From a checkpoint of a small transformer trained on Wikipedia.
Architecture: LayerNorm before each block, biases, embeddings untied during training, local attention windows, shifted keys, value embeddings, value residuals, hashed n-gram embeddings, a smear gate, capped logits.
Each number is 500 + 25 x the weight over its row's rms, rounded and kept within 0 to 999. Layers, rows and columns count from 0. Numbers have three digits each. The size before them is the row's rms in percent of the matrix's.

# up: layer 6 MLP up, 768x256, rms 0.155, rows 733-767, columns 128-255
# down: layer 6 MLP down (transposed), 768x256, rms 0.0925, rows 733-767, columns 128-255
up733 093:553505538478518482487542542448503518484479504509506541528544528469486522527504519519538480479483517485518483472495505455479513500521483444450484520494492507480511517507490537486510495534502483506496467489509508515516508547500499498490521522541512533501522508467490507500546496523511526504526490517486519472524462495507477477468501453482544518496503475478515505527532458471449529502498
down733 095:533502485526511471528458538529519498509525512425497500517520533479490516459516496503462525535481483518467487519481488541482552501497479517503511526514490536534509517487500481498510453511529476496521510454510550479492454451476510478473511482488484469554491480500495504490459456513460529499499483508569468521505488461511517489492508509497465509547481509507503512504460568489494492470514
up734 105:539481554487520528538482515495489451495519520521468477519526480479544514512501514491521466533571458492481532486519464506523522524494485512482515439498493487512464509522468496466507555521487506501552520487488498489468531501511499518484559538535535508525497489493517470524498513563470543485469502466449455561475487531488533544490485494493493463515494513481491504510490515507476533485508
down734 099:489511483470480489488510544515507490472466491496531516519536477535486487527527478476503527509513519512534462462442478478496450500494499554523503464528501464523490493444473467467511499496494502489531496499449546462439534530497443504496521522481532453497470517523515499474475474487520495523470533465474495556492475519475507518498517484475509476508515523503493489470463533499489503494485
up735 102:511519553518516523504503506485515459468477477539493487523521455487536510502480494451491524539529498532498526504515492507501515493433483505543512491469509512550524525457443536500502525487502531495492488494547517508480511514503497508475468461518508505499514539483522459492549478538492495495525520494467463520467474456499509574480533466493461468484480497504441493544486524474507481505474
down735 105:529521481501512482478524521548482513537494520498479495533513504514495478483500533519520476516463481488508516483425492540518497481544465527529482484508468476503566521484498482467464512489534500497510496527521489521468489516531544468528533476463489540529501502493531552496485478488509487506539489501468561515492554503480521481499491484495462529444485499505513506500470461505526509530536
up736 098:492491441516488484493480518529466529528473476536497487441523551503485540503494482476487515506498553465473495483480493499513511491484473519495502499475514504517498523474463456559507530496533513448502533472506504482515521502455528468461500456494472512512515553513508512500502517540488485517509496480512469521479516502510485537520510514548518491454479517463470500486505434541526512482500
down736 105:490462493476472501490526507538492503445528509484486462483509528487493561497491492525504500501446501512519456504498487526530500463488499491474516500518507497517545503478511528524555531476491507516510458485498506554494478481507508481504511507494485453529568492493485518521514479516463472532520464536522490488540505530488507515487431522517504483532500481506524501447513467506466486479526
up737 104:510501513498530518502498530500526529471467528533560476517522544530483449527471506541492508554461495524511471564486546496503453491484508511476492445531480484504535510485516491442455542538508486489493477516510492544489528506509511494450497483518524502466476517492530474490455501512506523530463552466479473510472474510446533467488480488517518493489464503505480476499480533493491571499455
down737 102:485510580481505491505500532502515465460476487514508493508530524468477494496476504514548475482536499464480485524550488533498501490504530511514518486538502471461534489510507478556461547526526525490484506512454486520453479553532483517505497560492559486479488498508506474478468490510501466481515490502517522521505526520503474477485502514558522485471512515527493564467513505491532458463466
up738 102:506481519530495477485480467522499492445494454529541444462524467494471494520481499512492488472470525510503494522472504558499487494495515512528464495511499508503509521459528495517510486453534553540519497456495502542513505523492490498464493480523512568550481466516494455481452493486493444495508508543530485506502502491507489476517478536472529521513508463488481480499504498504486502505526
down738 104:484447516528485470498457490534478489488500480461485473491512525518500436494484537487538466489503470485544510520556450528543518485469495515479489494502445473470503499487485442532500468496508488521509503511518510541494489506477513490450494540532500503504462516480478479530519492512487530561506503525469495489489482503498548513512508519503446519486484496516455501490498531513500493506504
up739 093:516495481489485436522538489496524505497486485523459502483501478500486528489498504482491467469481491536497497461521454500499464482466501520478482529489482482512476497470506504507520506530482505505503488478486515526486493471512535471488486522499455508522502455535467522523528513524488479486473499456541491452477528527479431536534506550525513524486526531521467462540488474485480527535501
down739 095:467496516508481513511475541508450540490514482502509530528472478505489498484517504514525464522509495486465474539491511506464482566498511482518483498472540507485487545521503487472496554473505495507464540494496544513527492513461522504533513521528484547465490506504519523496496473535488531521515504521454514488500471453497479503536457476514535523510524507510498509511490497507524541553523
up740 095:473548490528528489486559464487471532504546497504507485506499489499506506517508465486456562523528518498491491493553538482510506505523573492517485491503502476519522490508473476493490518510499511513474479522451464488519480512504478490477503472492489491439525501506511556451507512531528473469503494532486506465504499520466509474459489529479480463482476485515505474485480498530544529468513
down740 098:512537487509528478508489531513509522528480483520543503465461502489483499434505469495567536522538461483484511478505473489515483562492521490513496502471474478515468499490496468450486496532476489474505471522524530525495488551513506516494501538495504475492493504473509484474506454522504503475506531498524519545494510529518474455485506487504509501499504486495491510472474511514532506543492
up741 095:496505499531520576522499540498509518537493498498501469493512524417478474500483490504530531503537504503501487518487494480496524473523479488512509514530518499500529510484468525551453508484500508490448512503503478510552509496483541487477560498461482470506492520477511524502522493500510497517495435511508492475479488468512476501537484491511526509510482492515533483526457555459455528518496
down741 092:509510507531514509510483483515481468500522483488516473527487497510453492506547484466520511491461501518492497443498486482553507474538500502494482487529517481482550469534512466487507495488476480503507500491517505548490493498486507545527516514504488482501508516523474477482499529474489454489489522500546482477476527519526487494469504526489520529510521513502484490492513465479460491506513
up742 087:451535511537492502519483510488514506487489477514526532501489521509460493493497484503476472546495490489495537500505534552494525453488516510526508477486498479516539533512509478495499433548463486490471546568479480514503485527556496515512504473500489500455453504543459499488486535522489526513490514499486457477508506478525516465480486532515517470486500476556472502533495527497499479503502
down742 081:518474481545471494507478495475497519454521467535482521493496534480488526518491523504470498496499529462517492509502459489536502491528469531495546471522508513505473532478530520517494498503535496518466491516510517480495518528505496549451511515468504498545498499521453479489494498484482520489530473474497553528543464535505473473503480504475470527510486521501528486485493467499482466512516
up743 104:509494514479507496453464523499524488491476482509499546500513522509490520492528497494501505528459486456491538516490482501495537526489488471478515473496465496557457512467501501487497514478530500526508471522517488516482460506494509537480481479514519526501474492473510503511485459527471489472475472470596508486559512546485471495495499498462499537477503482510486498517511458504479507476516
down743 102:498538501487528451498528505517516444528553526553494518465513521543463508507544542514503443484473528523538484473475500510460491520460482471506553494546449464488491519535468489510500489504496500520485467544553537484531535513479471542527490491511504510474430512474512520488511480554457491518532516493491496464496532493495526509472507520511535506513481470481493505505511507458487510516562
up744 090:506479524530501461504460484537504478502540516531483497457520499472462465481494453507465498522513540505492497484481506506519526494500497540487514544513537527456502480525444444540501492466525534458496525497531476505561490467495514497487496492441476512542499511474488539510551495433495468525520493465507523497529493515464489505533524472502469528548475486456507519490495515496532512505478
down744 095:490505530513464517527505485521496525471502484473486490533511485506488504485486513507525511493496520530505518479477505485493466464503533509516496473498538499525490497473529515567496511522507469447525466478499540483530522549516505484522546474475532494518523484486495495499475500466511523504507501560543471533496519476498499463459503475498459500454477467503475476501491474491479480509471
up745 112:490477505489484473501472477503507534481469488479512456470520498529506488483503488475443507520491493475484542497517489544533516522520476507543479518518487483502508491502510493520497460473564488521489462486491501510522494497505480498482466542526500538512503507499518471481547483511526500527531477508529441473505511510471469512529491496532503478523526457472460522476488494475449534469506
down745 103:526526500495522521477532495487437508492509447481513518474511493539526465501498541444514510455497505455518522503489501513497512511491479498498494470444508514521459522510498471470457505482434561530492523500517450496490492501486508532514500446465501519502500459501535533474488492453455511535463487495481536458485505496474541477495484526478510508494514506485509461479559517529529457513501
up746 086:495514529546520539490519498550539531485493488484498540473467486490483500521524496516532478492479455523488498513472557485499453505506509530500477525523516495471520500498448479475497511495514482487508473525514472510528492493483516518512495493510481504514498526465511462522499500488486491480463537497475505516471506475482579507474509466495499511511528525494534496512495532474500487483441
down746 097:464486503525453466516496489488478522509507476515496444480471506508509523515496525441501504497529511501486506522502489525497516460474503461508530503476432469533488498469508467480418508474530505517523457469518511535490497512497459467489504507526551483478478515503497469493541523471500533525539513508493490450527499478519520505505570487482520469534496509520505493523547517529502491482500
up747 100:529476500497492505471486538526517500444491475521467521500482536520507486493515506526493474497485487487560464484519501520512482502507499516494529519490487500467501499469530472510525483519533559483473483480546499544498497511504522518532494520484478460494466521498495532522508515439466487524498525501482532514487482501547531495509510504505511513517519463511544496462505479552472459541468
down747 100:504490460472519483521484479500469530546537542527492471523533501478491557475480480472489518511454474517469525546516518501526495531519493518530522471516468474547549488439484478530535480516482502479530499510503494436516507501503563512490475536494480542519499520475478488464485471556502487532470540517522499520464539496471503513492464521487461490508508501550502509470511478495498535461505
up748 106:518464521472499487470446473510558477499446483513522443493535503522518506525517483533483495514487488446460488486450450499506480530496495506491508521529517493530464540522521499457477467511523469507560491545533506530482525505481521490481489493499544501505509526532476507462493533513483512502489479478568467485480516485504489485534489528476493463499494484461501486539549526514490525494557
down748 103:511459509531507482478472529484477497519510494515533514499527517476506449475491518520473517504492503460517506484474477493494524531494507460462486496501513550513509499513513444497485473506528537430529492512502538527491515501473484464528517468514527492499469504465459533509470473494516465503529458525492469497472491504480513465562544521446516494490469501574506508522506497491452496483493
up749 088:485518481501499498465446497495488464501449533498481521484513497501530507504473491518513504495530515481507521525504496472472504472469541456447535535478496440481513486527482480487487483503507505521569474491531485479498528502439572504495477516507492502493507496529511492516467526505464520509503537536510512532491468485478508511534531481518424532497508488513530518480490461502514475482505
down749 089:522520525462521538486511529494510521483481565519455497550500491490486506513457502475483536550490474510487560517505467510547494508494501500474514515475523488505513517484503535508523485505511456516457535507534469464504456490500464498501481496477508543484492488521471489511497468523515506517525460477536540513487481489525538514499454482476526505505509491479512537502509455475499471507540
up750 095:488443438473499511511535503505484491483490495537471490492483491560493528508484489474459476495505546521488544510489476526520530520496484490495511513460496525511471478473519511519481528514523464493496505492506505481495505480507513496474512497501465529456480511466520483485534506506500451497500532527500503500507472473511515503534486486490500511504528514496486504475514492507509511502474
down750 092:518502512509481483449536498506518458478447512487492459506538516493456525502468507544472513502481510521466550509517509495465457534548512493486528503494476546509521508494539545503482479516485515472498478499465497502484463487487526465517467535497503516429506506509451501522498491492518471507510499483484452475553492513543487445494489518512490544516496489489525480512503504494462518491531
up751 096:528525495476509480492501528522528472471453479456466513490532477541496512505515506513524507523531516517536481530499532497524507478462524542492509493473432461497529480490480480533475441524531465489509508562518493498509482478502497571558465511487472496501488514507420488495510517489504485555489503479476484483522514533535523483491498522505481516462526440476507500479516495507483486494529
down751 091:507482516475482453491507475504506495462490519519491511522477572475517500460506529496462510457491470544484521475467502490499494525509498522500511511524507543484461506548500490520482508538454501497504521488502516505488475522506525489498518517484457511525503462486494471455543474459496485467494450485502544505545470510476540494520484467526515452532494502517515464559438520497478492496502
up752 100:512522508516509550442545488484533566535520511511494512506509504545516515515518509479514512455487492499522488448498488509511502516479465498522493542523503532458463456494514475529452465486512496482500509503515500478482496497448518512488488509464524467500486521513497479524474472504476500515511495517522504455513491498503477530494542523524539518480458456502542487522529466481509448505483
down752 102:525511509484485518480506518465479549507485505466486491537521501478524503478523490525496543495510533486535499486504488482495520507479511442493516500513498484512548496549461520491494519483528505506499505511501493490485499510485539484495539517482532461533507507520466535502469496538493469515522492506498493470539470510489541489515532510506534453467482567506511514516478440497481508539531
up753 101:491552510497479536479506463524509498526531510447529505472521516485433531489462531478494485483478565497510562514506515510476519510494467484522511492463499490508475509502533488491481496465505503489538498481478475548523524473514493501477518518483470504508479534544520468515489521485495470500515488522526495552475488484503494533521474470508515551523506487498490481498546528502513526498533
down753 095:485435524498513505465509499474505515532543464515517524519556476540511455499489489514485500468513485528460512508521492465518512469496515511496512467477530475519500487444518465494486481499481461514496534468499522471470495510511491479492484532482500510532518534536473457500464522524545483452486478531489507488547511563496496487539466472518490492508489462509517496505479533482497531517537
up754 111:493523486495531453507511507498508532517487511515478465474494518472493485477502543492513502462570519500514536480485483489493463494521473504505509504470496512529467472470495513511502512506504474505528520501443519479542476492514514530511537546549496490467491509516516506481503490476499458480485522523521524500486498482506525479446523513511488483467534494473462468493528451485490473530519
down754 116:515500499478505529555488477456489513493478456540518511446524517486524480504484478525487530506539520499444489441500499482538442542490492511502473516497515526490544479490503444531481517525517512543453521512496529529520516499474491478514530530499512471486515530545483499470502485512453507514505516525564509498516496497490484494470496537521494472503503513510508514520455512512447435528497
up755 109:489526511499481465495500478523522440481487519518555513519492487556511491515484506424460488547516485496465496526468529557526484468499522497486522533490514518515476535504524513508510524518519462472463457513518515474502488506526462536455507469481505518505517487490488489478499494521459515490499539521504492494479507498452488500515513500518513480500496491495510500481522481457473510521468
down755 109:476484449504492446477506493524439503446495512494526533488503485474507486524492474507495518523482523470506516512480521536513497453505473496518526525476502474444492515550498479500433532525478485506466460549506518474480501485564479503475511513521498547520494501467562532531493517515462528503506516481496498513485452520485490530473470509547468500520511477541512482481508482510503514497544
up756 105:502532519492517485493503514508515506480516526497538483522518496488484504506504484519482465486498504508485499483488520489502494518514498500515489491484506505541470528467454530491458477526486475503503499499489480505537531498525487512522514519503495525530502527478472529451475587494407486506521484498515463498498492499501480489526498487482490486487526524480519506530497494530476505499517
down756 106:483468519503514460532533513527515475533499504514511535493470487506518499487518483456481483502513502519481537499449506461517520517526500499479521523512500496454500493512539507468542490519449539473540509496502499556531501455510516543519512479537478545472476496479491481483541518485496464519514498510464482537497517491532480469514493506469529536517498536563462515535490486536539497470489
up757 098:518522513483474482502519469477517465540451524513529461485514462488506526502518482565482508496510510539533543495507505535471501509518422496481502538560511510453533518517477503499501502464492476505501516513527512533515499508455474503495529497515520530500500464489514499521487492553534459496501521465523524448492523507467452458532547537490513498523531488476501522492513522512456540516498
down757 101:534518491518501466535536453487521474492500505535518451487461513483486540487465520521496536507503497530558519527504548527476504504520523485501508528490514465483567484486512498539518504484519475483488520482501519527479488522472454465481492504534483498491497476474508499517490503509494582490519506537525491453472476491510482489463513548495492544526521537462463480491493509478496524487546
up758 097:523439482468516461476510525573494554528527490467492513468500523475503518452516441477454485497470521461486506498475480497528483520510464494470522498499457471497491458489511496505498528482489468459546544519472516507485535499499558489481522519478489435499495534489517487502500507550508469538481479472451470491491455486497505526495480520518511498506506505479458525526500474492478474438484
down758 097:466503513512455492519553510457465521515482512547517508462492528521492452514547523501490503520483504506488507521519479521465512523493496511497529489529515550513511496504504491482506477538482514498473516510484476552464540446512515460483493512494526504513501490497444497466473510504494485502464484462515468420517521529464478457480444537515491509567482525497496435519521495490508521478503
up759 098:505503497521469485512532474517499519544507531482510483530546501524473549522499516468544515502528504486547542492504524502519459452519493495478458567526452500479478518467458506493520510500463500441514546478489447506499493523511547511456469507510507494480473486506500502470517527494523451500502491488474467501498474472537513519525503465500493513509496483510512464544510481501523466487486
down759 098:548470443501503517492457488543520498500479547507495468525503504567487450507490516475557471528491476524478491530499473451543519510514505480481464534509504518499503491531503548500491522457488523461465527510473476485453516524472544528479502530487484473474512467500537557471483520510551470477529506526476504546476485478532504469509500493509529531529506486545507500483511492434545519521518
up760 101:482497522507471515516470476508482535491480525466537529477492522480459545486507502501466542507504499464515488490515520498462531463495562507456518519495547465500491522474496489519506474469511470457494515521519497482519479471482495481480515509531476521494539467497465473536467496544489517534456512511532511502513514472525500492531504509498504531533486519514515498497489502543465527475536
down760 102:500544499501475526477498549512483505491501528503502485515467506532473504501494512506557525475509466502534470490441529506458531508545505547530518527529509478490498454458525491505496489520509501543501502494512492465514477469529509507467445485461529475524518510494524503467508502477487516483488507482515508526518484503511491492543491505482557509466509532495493473523491495464455545530524
up761 097:494524481539509523465454493505520489514445570520562489519514508488519483515506489499499515483526478494510487518501465535452507447520525514462496499496481520513508481514503471495499488493473486496522440510462513445509499526522479496496486506507523516471496533472513503554552503527444472470476464522470506456523498484538521504481491496525495517479520505557504463488482467516480486520475
down761 103:518476509529531515517498482511501471513510490455483504508453514472494469487501477493540480530507481505502458481505516510456544548495462515465515504506506493486469519467491505482511510485531488517485475443492495490533517524533520495529479464519525518484494499456523520546516547456485482487522430482527537529538484472518433520498513509510471526548530484508524476547468493462531478453548
up762 109:500493489532472543468524487523511505578474516538525517507497527486495445521449507488544468473513485454517492504507519493469510517487501495469480488513466504470520483481527468487509494505469535503497538492464492481511489462488489536542491445525493500465517483467478467440501515512492552495501503486505511515508486485491471510513509508531517488437484499488512536472515538500546501488563
down762 098:493474451515538565532513479488501558495490504497471475506503494537471567487529535473483524534457491558472546513492518487515510519531549499505498504514482482532490485519516475479452464447497524542506480490484520501516479539506555485506477505496493502481466481503537481526537515498516507502483530498507457518500523504530517467496533477489544498477525506521489537487539517484480504462512
up763 110:516474511480555528508514476554511541494517500520514524502472491478484544502491506477512486471452477508498502474517444514519536560493522502492473495535518503529503493473500491546526496496466492500530467489485523522512478476483490490530454485555470542503469485462517551450504493480527488509473493539517447503515504513538475501487490466504529461479485501470524528482490492477482487453501
down763 112:478527480483493502537494510525453519492552484505486481467503498480499504494506519469512526493495488527516441526497481490503473510537497507500497483477576520459496505494536502529529553516496550468509532487507489543462490490498560535552472540514551538493434484459510557492454510462523495449486510490529460516522514515484489513511516490523491514493484455525501503493479543519476530498494
up764 110:489512509543492498503480458551541490511506517535478520542515504526470527472576498485505505493508516496500549483492537487500495497523469498484476521500520510497489528506520488475505521504468462462447563561501464477536502479499521531505501521542522498544468494442528535509515507494530481491533534507489500527503472507501498505492504536487471486490489466501460496526505516478471529501510
down764 097:528477468536462529491461508500473516511520511527490486589508475490468529525542487540541474531462494521497513484509508493498487515437532529532532484461479523528515488483535494467506518524490478530512496470505475500496492518504460514540532526493511447490524534465497521519480511467481482511543480524522491488507497511520500469511533477477531480486445491480479487546537519508499472510468
up765 099:486491505505473522445490532488514477492499503528520536462497505501587553488495541466497512488518495453506495489517474515482506535472498485532469510499505467487504540455525488519439481495447490494476482526500546518500514493493527493453518499462528481506530490501456479471464530534517529487526520503502482481457508462435478502502532542495494477512500491518497507484515452472501509474483
down765 098:449506469535457504514525470512481454480495504510554515504503533490508552504477490513526519517543528500526519541543491507504505492515527462480490513531482475519524464503479547496465502503501525492483516493491499457489511539512465499521480555504539486496519513463493495496473496491543514489536508531517542460508508468479488482453501507490515464509531458525464491537440518521498518499498
up766 107:539475511458482567457483538485508540525478516459524511485501503466485517471516500519515468487519510486486522521493527471508481496492521486495521501505492536488474508514536495481491448500549490497493517467506497481502505476496534527526517520449502456502494487489493490493524463465488503468525530513496490488513524476513458524493520527475559454510490471501490509481461473498547512506530
down766 098:539496565510527491455510514526514520527513490523478515520499511466480519488511471506548468508512506496512503450540495516537451510498513484478496491506517553493477543493537496491502492482482526494498472555474526502432448500474468473532505499466520461458517472514516488475473472527509519505471487486511508495487436520524518504498463549497526493530518486479526483522528477485537500518491
up767 100:532489487522440549461452511539470542530484507497514492519492450504524505551509501474506527572495476511554473510506546499529533487482577501488485509476521502510509507503486507464511547466507482503529527455507535536519501451507488532498522485490480517499474485507514475519444490486506480512477509505503507511483490463482485470529508462538552485521526489441518482518536514519572475499494
down767 101:529532521484497478547492482492484457507519497481493509492474473491482503491512530476489499512494524453477534498451460457469497487466513471535491483494540461442456520461477468533519499525490501528512554469524504504514535562485512539520530486507505538508489537463525529452485472471497513486542508508507521518455500510454499540495501492535511475507491503513519531509456501481470500494425